{"num_hidden_layers": 15, "norm": "rmsnorm", "norm_place": "pre", "positions": "rope", "rope_fraction": 0.25, "attn_scale": 0.166, "parallel_block": false, "init": "normal", "init_std_down": 0.0, "beta2": 0.95, "lr_head": 0.00319, "warmup_steps": 68, "schedule": "wsd", "final_lr_fraction": 0.0, "dataset": "wikipedia_en"}
Each number is 128 + 32 x the weight over its row's rms, rounded and kept within 0 to 255. Layers, rows and columns count from 0. Numbers have three digits each. The size before them is the row's rms in percent of the matrix's.

# layer 12 attention query, 128x128, rms 0.171, rows 0-127, columns 64-127
111:143171104106203172153104163146085098085117089094115133170098173154149105095063138118124089157150103144175117096130096154167141143115112116149112154129076116141092114161092117185121175131114070
124:154108106085157145121116145134092148166119075092156157133089129107181143152099089083128108151168181126134136121103184148154131096100146173170138075168113153096186178123143173164143099151142136
127:118140124159060135091184117143148097092084150160111117065127078115101158127206163106133158114108129121081128098146127074106135120127109123124122125083173152108140117151116083100114087098123149
115:132118181135150133192065132090180119101166083123118094127104186164138123095045088140083109131133070116162103162110087129145109114107119112122104156105110127161066078176150107115083179095090114
085:139142158154078138160164180133153112073090173138139134100085146147130161141186124170136132127124121158142159142155129022118152150123108125133107164071147156178124102142095108166124170120103106
149:149145165111144103144061143098079129142142093112166096132056206167126152123096104128121106137142141133163082162134149101151155066146139114138075120140085131148085099071133106135116185127091060
072:153113109133062162120147112145136131145173155128202194153124109129091079141148105140147165129124179166128132108117121129121179135128087130108102113163121139146210161158122128116174118116173078
126:130096107121129140096163134170153120078098159145065123137148051100153098136147114087171113106146135120135195091129118117085136196119099133120176140120148122139124156180107165103124041137175153
134:132098105117117143099187153113138095126146177134103132127131063107188132156144112135159140089106116132178182114131121074079114167151061109086177149112187114183125116148093149106143115137132144
095:135078168079131110090160129157180186099093139133068183143146080120150095138130123144147117122147143187120181112149117146107139166151133147107176156127179134108160170129103177106088103149154169
106:088080083081165117136117098141179097142124132132114081085114116093063087104118096103105128164130106099127125098102133126213132112116146045113110115155125114088195140119141125142096199168142098
095:058144142105077200164144152152169105105140140084113084166160097165106041109117133072172185137115111140104140107113098116107189135039109099151108108114123093112142141132124132145124119098158133
097:128117162165127123129171150131127106152177116088117115083106120157147065092102100169165102153155147125139127115145148118077120150138072125110181125166144122160104136160178140104117126168107151
098:135157086179102133129130102089091181103101100129148150178146141128144077130085149133160076115161183158179121167114130078131114128168137054101120105105151122114120073099092129224165118138184159
101:115121119101099095090130103132165149162155113154150161108016122187129110161110134125099097109130189069187101123111122122077146139143123141134136064154074132089117163119081114118134172140149173
093:134176018153167121130164114083157107116143137089097121129125151142170092140170090163115120107121137116145171129120132183156180118151171144113130087168133101141190117128170093103125076123131174
102:155151163162122129098139103135179096125062124109108111141130157138179094156089113148125133124185162120108065151074124135075108154118148205122100186164128151136181164102147075136108146145143139
097:128069122105129126141117070152143175129078168127096083093199120032072121125166132161137081115157138127122165133044115121079138145145099108136134128104111141159151094135137109134192102113148183
098:143117161117108106187043136133189111100132165119101125113127154112125108090117117168140141100129142158194152108160091191170149106136115136155126115099131151112139137154160096100061181168114096
094:106134128089108109160077103101105143087164106151132122140074108156097057123061096110137173126189109175153112122119106084108145136125059154144130149134123080155098074170153200137113091162152145
110:100152108105140131139190137176164137146109135142147191069145114103180120097102131170121111117089106052121125125202110087100033205140108074103112066108176120131118079158107082114180103088138136
100:099098163111132132105098109146129071134124119119148113121139096147156123166166147085083070104142105172104178165108075162131125103123172126148110124111141157103187117108154171116133081174102161
092:131160101080154157142109091102140159063087122093199099075151083116095133075184083118129103127143145171157117130085159024147134181159111146125145098110130090127146136154135141080164114116186117
095:141158121092172184112088131102198193148115144093179098086153171173112116109129197141085111126157109125091128145107172103147139106152112141089094116164121137136146141108142158142090153125157138
100:174113154178115136102116155160111134138154138148153162143179117078101118184093178130094124168110179101114111140136130147146094069148145151166112102126110200105113117106080209136189111117148125
097:110199081081086201144109134121120106164115118134151090113149136063073166134166092129104176107108102123102170117147076130172147163121098126196094123151152145162198119168127155165099087088150109
104:119117136183161035076124102111098136117113121141149189186140125113131141113143159079113125130094153099067090191105098080132126115169166131078113228131142067084091125178079126104088117137119203
106:159165134174164125174103149112162179130126115142140084166078166132147098082135161148161069077124129131110156100129124123154136198120161182133121074121119113108130142129189136108153107147187141
108:107146112165108109138123140110138166136082171106214129121165152114130140160121149222105071172121100152146167157117136036114144144132155096120112197107143147118140129153121139135127144143136125
102:128075135060149063088140133166129200088128122169128121108123166153133100104138150168070086109100127095130102137108132157096189096157113148129190115144102095079111134141132140161097158177118084
102:089114186178121115082027078135126123161174082121138083140154149145151135169092157169106114184146153151131110118113137142111112101177152084156113168137128165083075129122195185108079133112114134
092:099096154090127077113203067100081080067124118156135110161140109104111098134108125153137163144122090096124145173155104143171154141169078147141125141189067075154145086102147098134144174156161134
094:121139105144104129136118139092136080132127130176155086117141125163148189090103180110165158124120096111164171109108121107094104124099097062075116073085129114098150143116127124133120129151138111
103:154126161168142080160136087131062135157098124129114136129130135207149071142194161162146081167102094146091167157121138100193089106138195109138122105134149121142140098180112165161113096108168138
097:140114154141092079154156162099124103091110120106164131139153141160061153157112073103121161144069065131114122113096142226178137117174081107182165165086152105125085177143119129137080139116197162
094:202067095121162143094173080094123142168172090106113167079079140119162094147198077161122093094080162122153110120155094131169135127145115153169136102154141099171139158112081091171102143132168101
103:145125143212122150159127139129144077155172095090114162145191121159161120096173071102126065144087120141108123158104068085154159139130146077087120092083144162108134154096111094227107091153078133
099:108081145167149151156155133128086143117130132094104145169118118088154145119172171122092108142183107173124115142097144131119061059101127165137109114140119092090092112111054098093066154141192118
098:083088110165175120165086092174103160159047152098124195137092151119121144114179112130135114140130119129077072152124114168139159144122176111113144120125149108096087099132121127131149080082169059
098:121112193130148129150123142198148145155112104105128060131166129122066088184059169110163079120143128078082118150137130139121138116101222128138095132146110134102185140106142136138086138103136099
097:116151156147051139178108087086125082053094171107179171143095083102165092110123139149113098126080057134089147172132146086163175127128137178173157097113124149171118087152111099113188137115177082
100:179151116133212145137133166134086035136096113142154088094078142158098085099113137176128134119100086134136154148048117124130100097155062154151152113167108156242125134204128070099141119151132151
104:178144163145158163126092087152076126151082132156148078125142141198135152115149204091140139138166130124181088126059086083094148175171140056146126101101149097130114076143116101134104067099096147
094:097154095142137133142167136123139089157158121145164127105144108166114114131179102094146154136071090075104139118171161096154115129124108137137110130172123113144156044129129095143114132174104132
095:123175133136141116043134176133210158152099194117131147128154174135142109136161079134107069106130131128145137200127141100114113121149147133137156108168112088146142147122132073140148148182127096
096:088162146156129149127163163133137086047153118086100084151156123104086180082128153115167097131115103071145105104082101161045109145111110112101133126094117155135115149133129095173147118146146197
103:129140111085139159135145151135171112169151152078117118191154137060141151138148137112196100151143136151089119107112081109133125169143105182114109102112122008149175168147110077107135123123118107
094:149147135205103055120201138159085115140122134128108207126130134158088153132157116167177153125176105174160129107088130104082088070109101093157113114158143199137105119128111113073088104164118149
085:073103152237120076111169147085082146137182189150148149078157122105115088149148179138128148153107089136163109155157121146154227120122098116075082135144128192112083142186123119143168108192107134
088:095134107139157205152162155134189073105139108121092139141198119122097119083134122145052085136108072166148141153148145160171149138142124091152175142104149145112163135117131140173126162101119071
105:113122144133115150149163136149147097108094134178141108185149119147136138127184072124094144111168146155139177116119203159084124177116178095150170077121109202121146160104121103144138108124140090
092:138133122109082175134149097114201126050066189170124121094171096081126161083132169176141136126118130116169170039124189135125129161091161123129113155066130101080132117127183105133097088101113113
103:098102125146098144138164103118143162135182135056120096135147160128176050118077159092104154148091175108069139151135143159128137167088185121084141152154138110133071167090136145124131166121107129
095:104148094078105130078122127126122153142117128126119103044112148094116116145154106118133117102140139107095161130093157131077059148162150149131134134187208068191109139127125075125136146122148109
096:170103110134108092120143086069176139119169128161158122087163104126107151185120070153105088090115137074050128132108135140167171130131153106177149147186079098171146121141103119101179108120080138
101:144139053121183116177106113106159058089164104137199141139175111121102111118197121141136148126131067135136128146148129143115112176125092084081107072148152101110099085123087120084169154087101135
098:086105135096131144167181139143138112070143119117149114091124110088112109116109144159080140108167165136104172096153117177180137127171170139152130113150153170109188135107153168109097146099087081
092:133185160179158139105111114098169075098099121111137101103097129106184187192159156100088147090138115059126154099107105138053121043126149164113120096125087161113079090178108143137175143114148152
097:094182128118121118130105090118178134078122107092208149098136173129136107127072131158073096142136136132140182115072130135144193137133122096197106126091187178154138123127079143156182155146104195
098:131139091161146147112122187112100115124074133081155146124101141160154132122148139221074086117080133096177111080177206100151099123119166157170150190170177127164127120127093148124060115174141132
088:170087140123138121101090149189081093124159089167109124151083104151099128100131126088078170134121182124096133176068109158115044101144174139155098129133117157160058124103089153141101116062179148
105:175083084113123133112071167100130119146140088110171075132106101132123064135148068097152116126053137092117158119146096111175160171140172141115117148081174106118118140160117168131147124144101115
100:169109053097104093121125119089112181121121141134106166144094123135096183149146175109116151161151110139142113160126184057129049098104161074104120113070118099137121158137108198157134156153111085
111:154024138145131117128131140119162077180134121153146099159133139065141152128070182174084107112167173088203070141156127122056119086151129123114148163095120189084107102136133132131100157135130110
068:123107125089124139131118172188133120102117119113132159151162110094095114049111147170163121140194107115076141111088099106100106191143145092128194179116133141104053114160217143106185126101113134
063:125154113075146101100061120111066134123108126121130144156090151081150076163147224160145153047172133167139144154129088082166127100174119116137144052111109141141119156151116112082151169109067106
080:124089161188070161177163075142200137161111131177132146108162133128161193145146119137076191155056182087165109117149181127132130133083116141169110197112173134122172124111105136167083118141143142
058:143114116046130121039104146109119122164088145195118097133121106210150096093104111081108057157137089150135115084105096130122128156129059080191135160140093143113110107118140117098141116105123086
070:134117119158106138161167111168111104135143165146161113122109103156092129134127133167122158195104096125135129078179191132045110134145138140191111174083147086144155128137173137150163142111092178
079:165146154133133085097110165060116101133083114085149119136118127175105133159123218097139099168105110134145142131094085050125131173139116097141111142160099156141066120075161056107159144124089053
066:115127107137091133106141170044113134161170124179142083153097158102118111120141112076100115129132151208144105114114092115152129128155160148086130095200107143156085190134108108124145174105139084
090:144059127161171110123128088181086163130148118117095133124124077114150074140118044141129149117154156158115125125134133192093105130135148193127157134119120086125173160184084191097102092172195168
111:121074140125123104089125097145081143116216161110109107113056045129163140140147076188146157121111124146136160156166098118110147151146101117067134147158172113169150165117095171104084097207165135
101:135076155141132132105110115218131178111173132109099147119173079147158107167074084133120156105160138129133181127142142206144131170157113172105161122082155111151180130177146150120095123173131179
123:115136122166127059142125150132107143090135158156144121161138127110120074099136115094116093117121106118094120092168116139178142105151196141110110068182104082111158202097160114072144174192119106
097:106182063091152101162127093131194124174109114141165122083185107089080097092117087082100178087141118092128151081107151217168153147119160143178131073114162138143141128121124128057148139112149129
105:096109091116080135162125179086199133093093146101171054168082132028118134121046151120136100111124070123071142112098095125126123136144139144095124081124107196137112151161119189097170093151172142
095:109082110196158086124130124133120156089105108105153109158067121120152168104151095113119093128090102105152155160115106112139108131143120151106143151118159157112216106075169098208101148121128143
097:139157120070144143116112086091136166034080120134087112098099073111157127073127114131088134086163163149077144076125170122138148154115132101173110123104168145121143118139169150109103142096182083
105:061163107101098152146177111106144148136056093161143128079155120090109158094179128101100090089165096113131126095143150115149142128117141155145088055084136113125097134160100139101188110094135090
102:113112160136092130126077198143120177170140049177120075131107128136191056177094118134086063113145156135149155135136119131133073129129124082125116159184113119113132181152184141101109151186165164
105:149090121094123195156078176136116162094160154098148066119114120092183115123139144174133144125158141157111119152151085087167188129168174088102116108160083128124127145116169092093202129177112087
117:166092144165121126119136127064130124161141062114093168171099158211147152151106124152081136103141140102117143152096050140144168081115142162128150114232111139144109125064184078142119170140089109
117:120153155109148122157127100111169111093095159131135154063186094112116163136095161123156188126113144136129187022095178173104138148154069137146119119121166170186180132183119106131143050139175165
113:158121137094166159149182080108094175126112099046154087120151094133186072126167140088132089103126120126182151116109143127112169154129087063203100150102131165135126147131093150123137105127138118
085:138118089137119125099144132109102167191150143119174068086136147104161155120150181149122107130114069118167108123133155124120130129087076069129091128091115180126032142172101193106132124141163129
099:129158089113163142126173128207119105155099100102140154081179138101101124156125103139111124083096171146149148082126144128137173140123172149129125108110140133145151108123142098145167125133137111
101:081111074105167153174099087165142135189124163146228114142128128082155135103125150179147095108130070110083120170106067115175123179143129102114136142133197162131111124134136154123168142143120139
116:109079170185093157135133117178108130148142128148107099139169140175153091111098173167106101135157090169114106201131156125099122097079195131149104124163153142107072081122150134147086151149120105
093:187137139120105116109102154145058086071159111170126094169138142114080096123122124092177124126155195161182104164130161132106148103090123137117142183211134071139188130145172115186119164159079125
087:114170077130134163100195138078130172171139130155127132072170123141147122118142142103067141145165185094084110101138134199172161083163200102136099131155138169061147151093097126088150143138158169
096:166138115130142136137165154087130156094108062085147138130131117084094109137164082127139133125113098143104176075090181114230169134173082139083089106104125115148135121116082103163119124096107121
092:156124180146137125139153126205129101132122099160189173149163148207097149048100158157083128121132181078127101133154130096116198099141226163119136112123137137101118127104133099102118117091067115
099:227083140091130086149119160092079141073122142157114126161093141084103174175097099140100174165125156166077178197137146128109114079106113118112151148126112150090179110092173135133121132118135096
101:156049147141140100096128107144150191157151152159094196196149131161192125137149084144130130101068105160175137171115165121124139165135144134134154068172128092127123103116068120149130085140130145
101:172126167072155163121111144128121103091103135186163107098129102184188117107156086128091096114183099100120124119203124132051192180125143128100137079170122149116156169150166097061141129146100112
102:148146067117146169126104128103170101070061108077172149138085123116099203136093106146157110054121121131075160092147102112148174180190144130091105117126128043164105145134093135098134077141106117
108:147023183168115150125129106128107120170142129140085141175099102142150138113094148115132169132078107139124132125072113173057082153088118136146179101151146124136116120143115122164142089122189158
098:101169135152108103143146152136212191165090097235146110052151142193118072106102125134108129160170119101132103133129185126130175120144140151078140097143144103124124178123115146108138121157171109
097:122096106108183168134062136145117118155083148077148195106110156162116117156111107156116070122158127099133083143103152074143173063177160135094112114097117128104160113109135070135139155140068142
114:130099142141164201128000200138123063143150162097147154187114132129144117121101138127136089146152124114158114155137123076051079124114154111110146095121106113154156130088191168135154149158145056
110:169124175166120149120132064189094058136121130122045135166124122093134145154120161110119138107083115152182126161159138185095082106106124131145146152166140080111144158137122126197081169148136137
098:119141167129120146151101156143135149064102151125103139119148105198144147167120200115177099118149084081077155111150122126104120108149072094163093126108165122150114127174101169089163101133087148
086:173162064218155116125143112158127191150183156075133167174164117173139047157138213168125118117117103100171115107068185075152127171142128107081161091167088107138156096121113142092155081135146177
094:139172181168133086176109089131106077164132118134133057076139160101080106137116133140115102153136127104110117168147146175121107128128186080115101127093105149174151127164201169098160142129096110
106:143193106110138167120121124070184146108162143142118076079150114151070174121135122195105095079153098123103188100138133110190167159147093191124175121134121150155126120165089159090148138113180124
101:088154213142136177066072139127135108117123120146125068139177165101050101091111168124072116109158102120131083131105160122157096054107186126169134136143109137031105139144127138073081115109115133
101:122177135085189140090106167106138157101090119095114139128146123070100186118147104145119124093133167145123050103154084118198112137142208081124096118135078056123158105112118154108137148141142107
112:088116136121146089154083174155167095165167136159148154115116158153164111070123124169113064159120091064097089162136095088158068095123146152126104097159109082066122119052142087111126182155068080
086:158204118153147157152090199181148134126139149087059125134154115142071109115145143144129125101123100083168104095135135138051111175078106150072147156147110094081119103097150156082143080109147128
111:114112121086086185160145072083182125079100104109165115087159117146117201134115091102155135129158133104108128094069112121186096160140133104142108131105204081126128093184115122093121104122095118
101:124160135129078152151106128164143123128056158162186135133154123102140065099132186213114139147162095174159163111127134145163105201145155201098112110133114132176094144094077083114173102157173117
117:185123174132060144140162093145108129142132167163061137182168109163212119107085186164127111128067074134146147136118111153070148199094106131161121146108137103137116109120135132131089084178151169
103:188146132153139113157164169077172090089124177108122094130169118109130136114111157085073096128139136087168120071165126124077137143109069038144140128127147145112187109125126118141080084149056141
101:132163111161148177094139143116137107093074104104184168091163102075120155136157131082142155148204110148101123087117160149113166178161150146171122109110103134166114136161140145110144116113125133
117:102141071089104195179201102115143085097119136136179078079137089109102153165152166093128136113160123161155169131107162061148081158155116142137088110088156159127107141163129123082174071119137183
099:121017125099157133168126115070141090135186065122125084139176119173121090079102135092118148108156144122163102146132124166144112129142152140103132098184123174143158153092124162134094160156175162
096:120117096132100144155178142154142122181152094215123192108070113151138137152053148071140106107115120069145145113139117187128085131120108133166157120154149173160100201135121195106171131082152114
096:128073045069140165094107113193151101161102102118090108167093131112139150134161147082118134162094155146156127136133107098060084142110127087128100104078156130126114109123128158189129149114097105
094:171140132112137127070156071143143157091058116161120127141171102153123122129086161137152195145061178129128135096083139156082210147133085112174144114106138113125126108177111108156116083107186118
096:102154098161175133142083109094146165062082107098115133119113112070136122165119068182170118121139084162141194100149124093169167113162092160121113185099097127180121152174143143109155143128150115
088:133162095141186131129135179142109128153126082125108116109145134084131220129192120064091129131125157106131136117099144208185072106143092068089124122123114169161200118125105151096140104096150129
096:155144089153071093099176119100168124102171099154151128102076141108156186147138073134151131119173216154137110092121162187151117090175087166120141103175107132138147116124121143107146109108127148
095:173155145116096129100083101192157123188114150133092168114120110094169148133087104127155109152111136135089134127165129168098107173171115189147148136081119120142148111164138144118132124141172135
093:138148108161141097114128122113105088056074095169139104113130087092097180165099138145163076160156167108177120046111109027123076131151103163102144158119083126171107145165167144138145102117114135
093:080140045131171167117152118116112081075126091142110123095119154124074090049179109141129119100145110110086139120143158171180111173195072092154121159126144138162123154148110114092158151062129101
099:158115119127116016081123112171166087162162182205134159136123166127097139098115167199072109156091124139154145156104112081090123145078144107098178112167137183116079081105148103134113137104137134
112:131069197145100115114096115146092126182093097089050151187052112122179148171144165039064100181093141089150137135073113149058111118083137125151107153109123163152098102106122166139141119149098113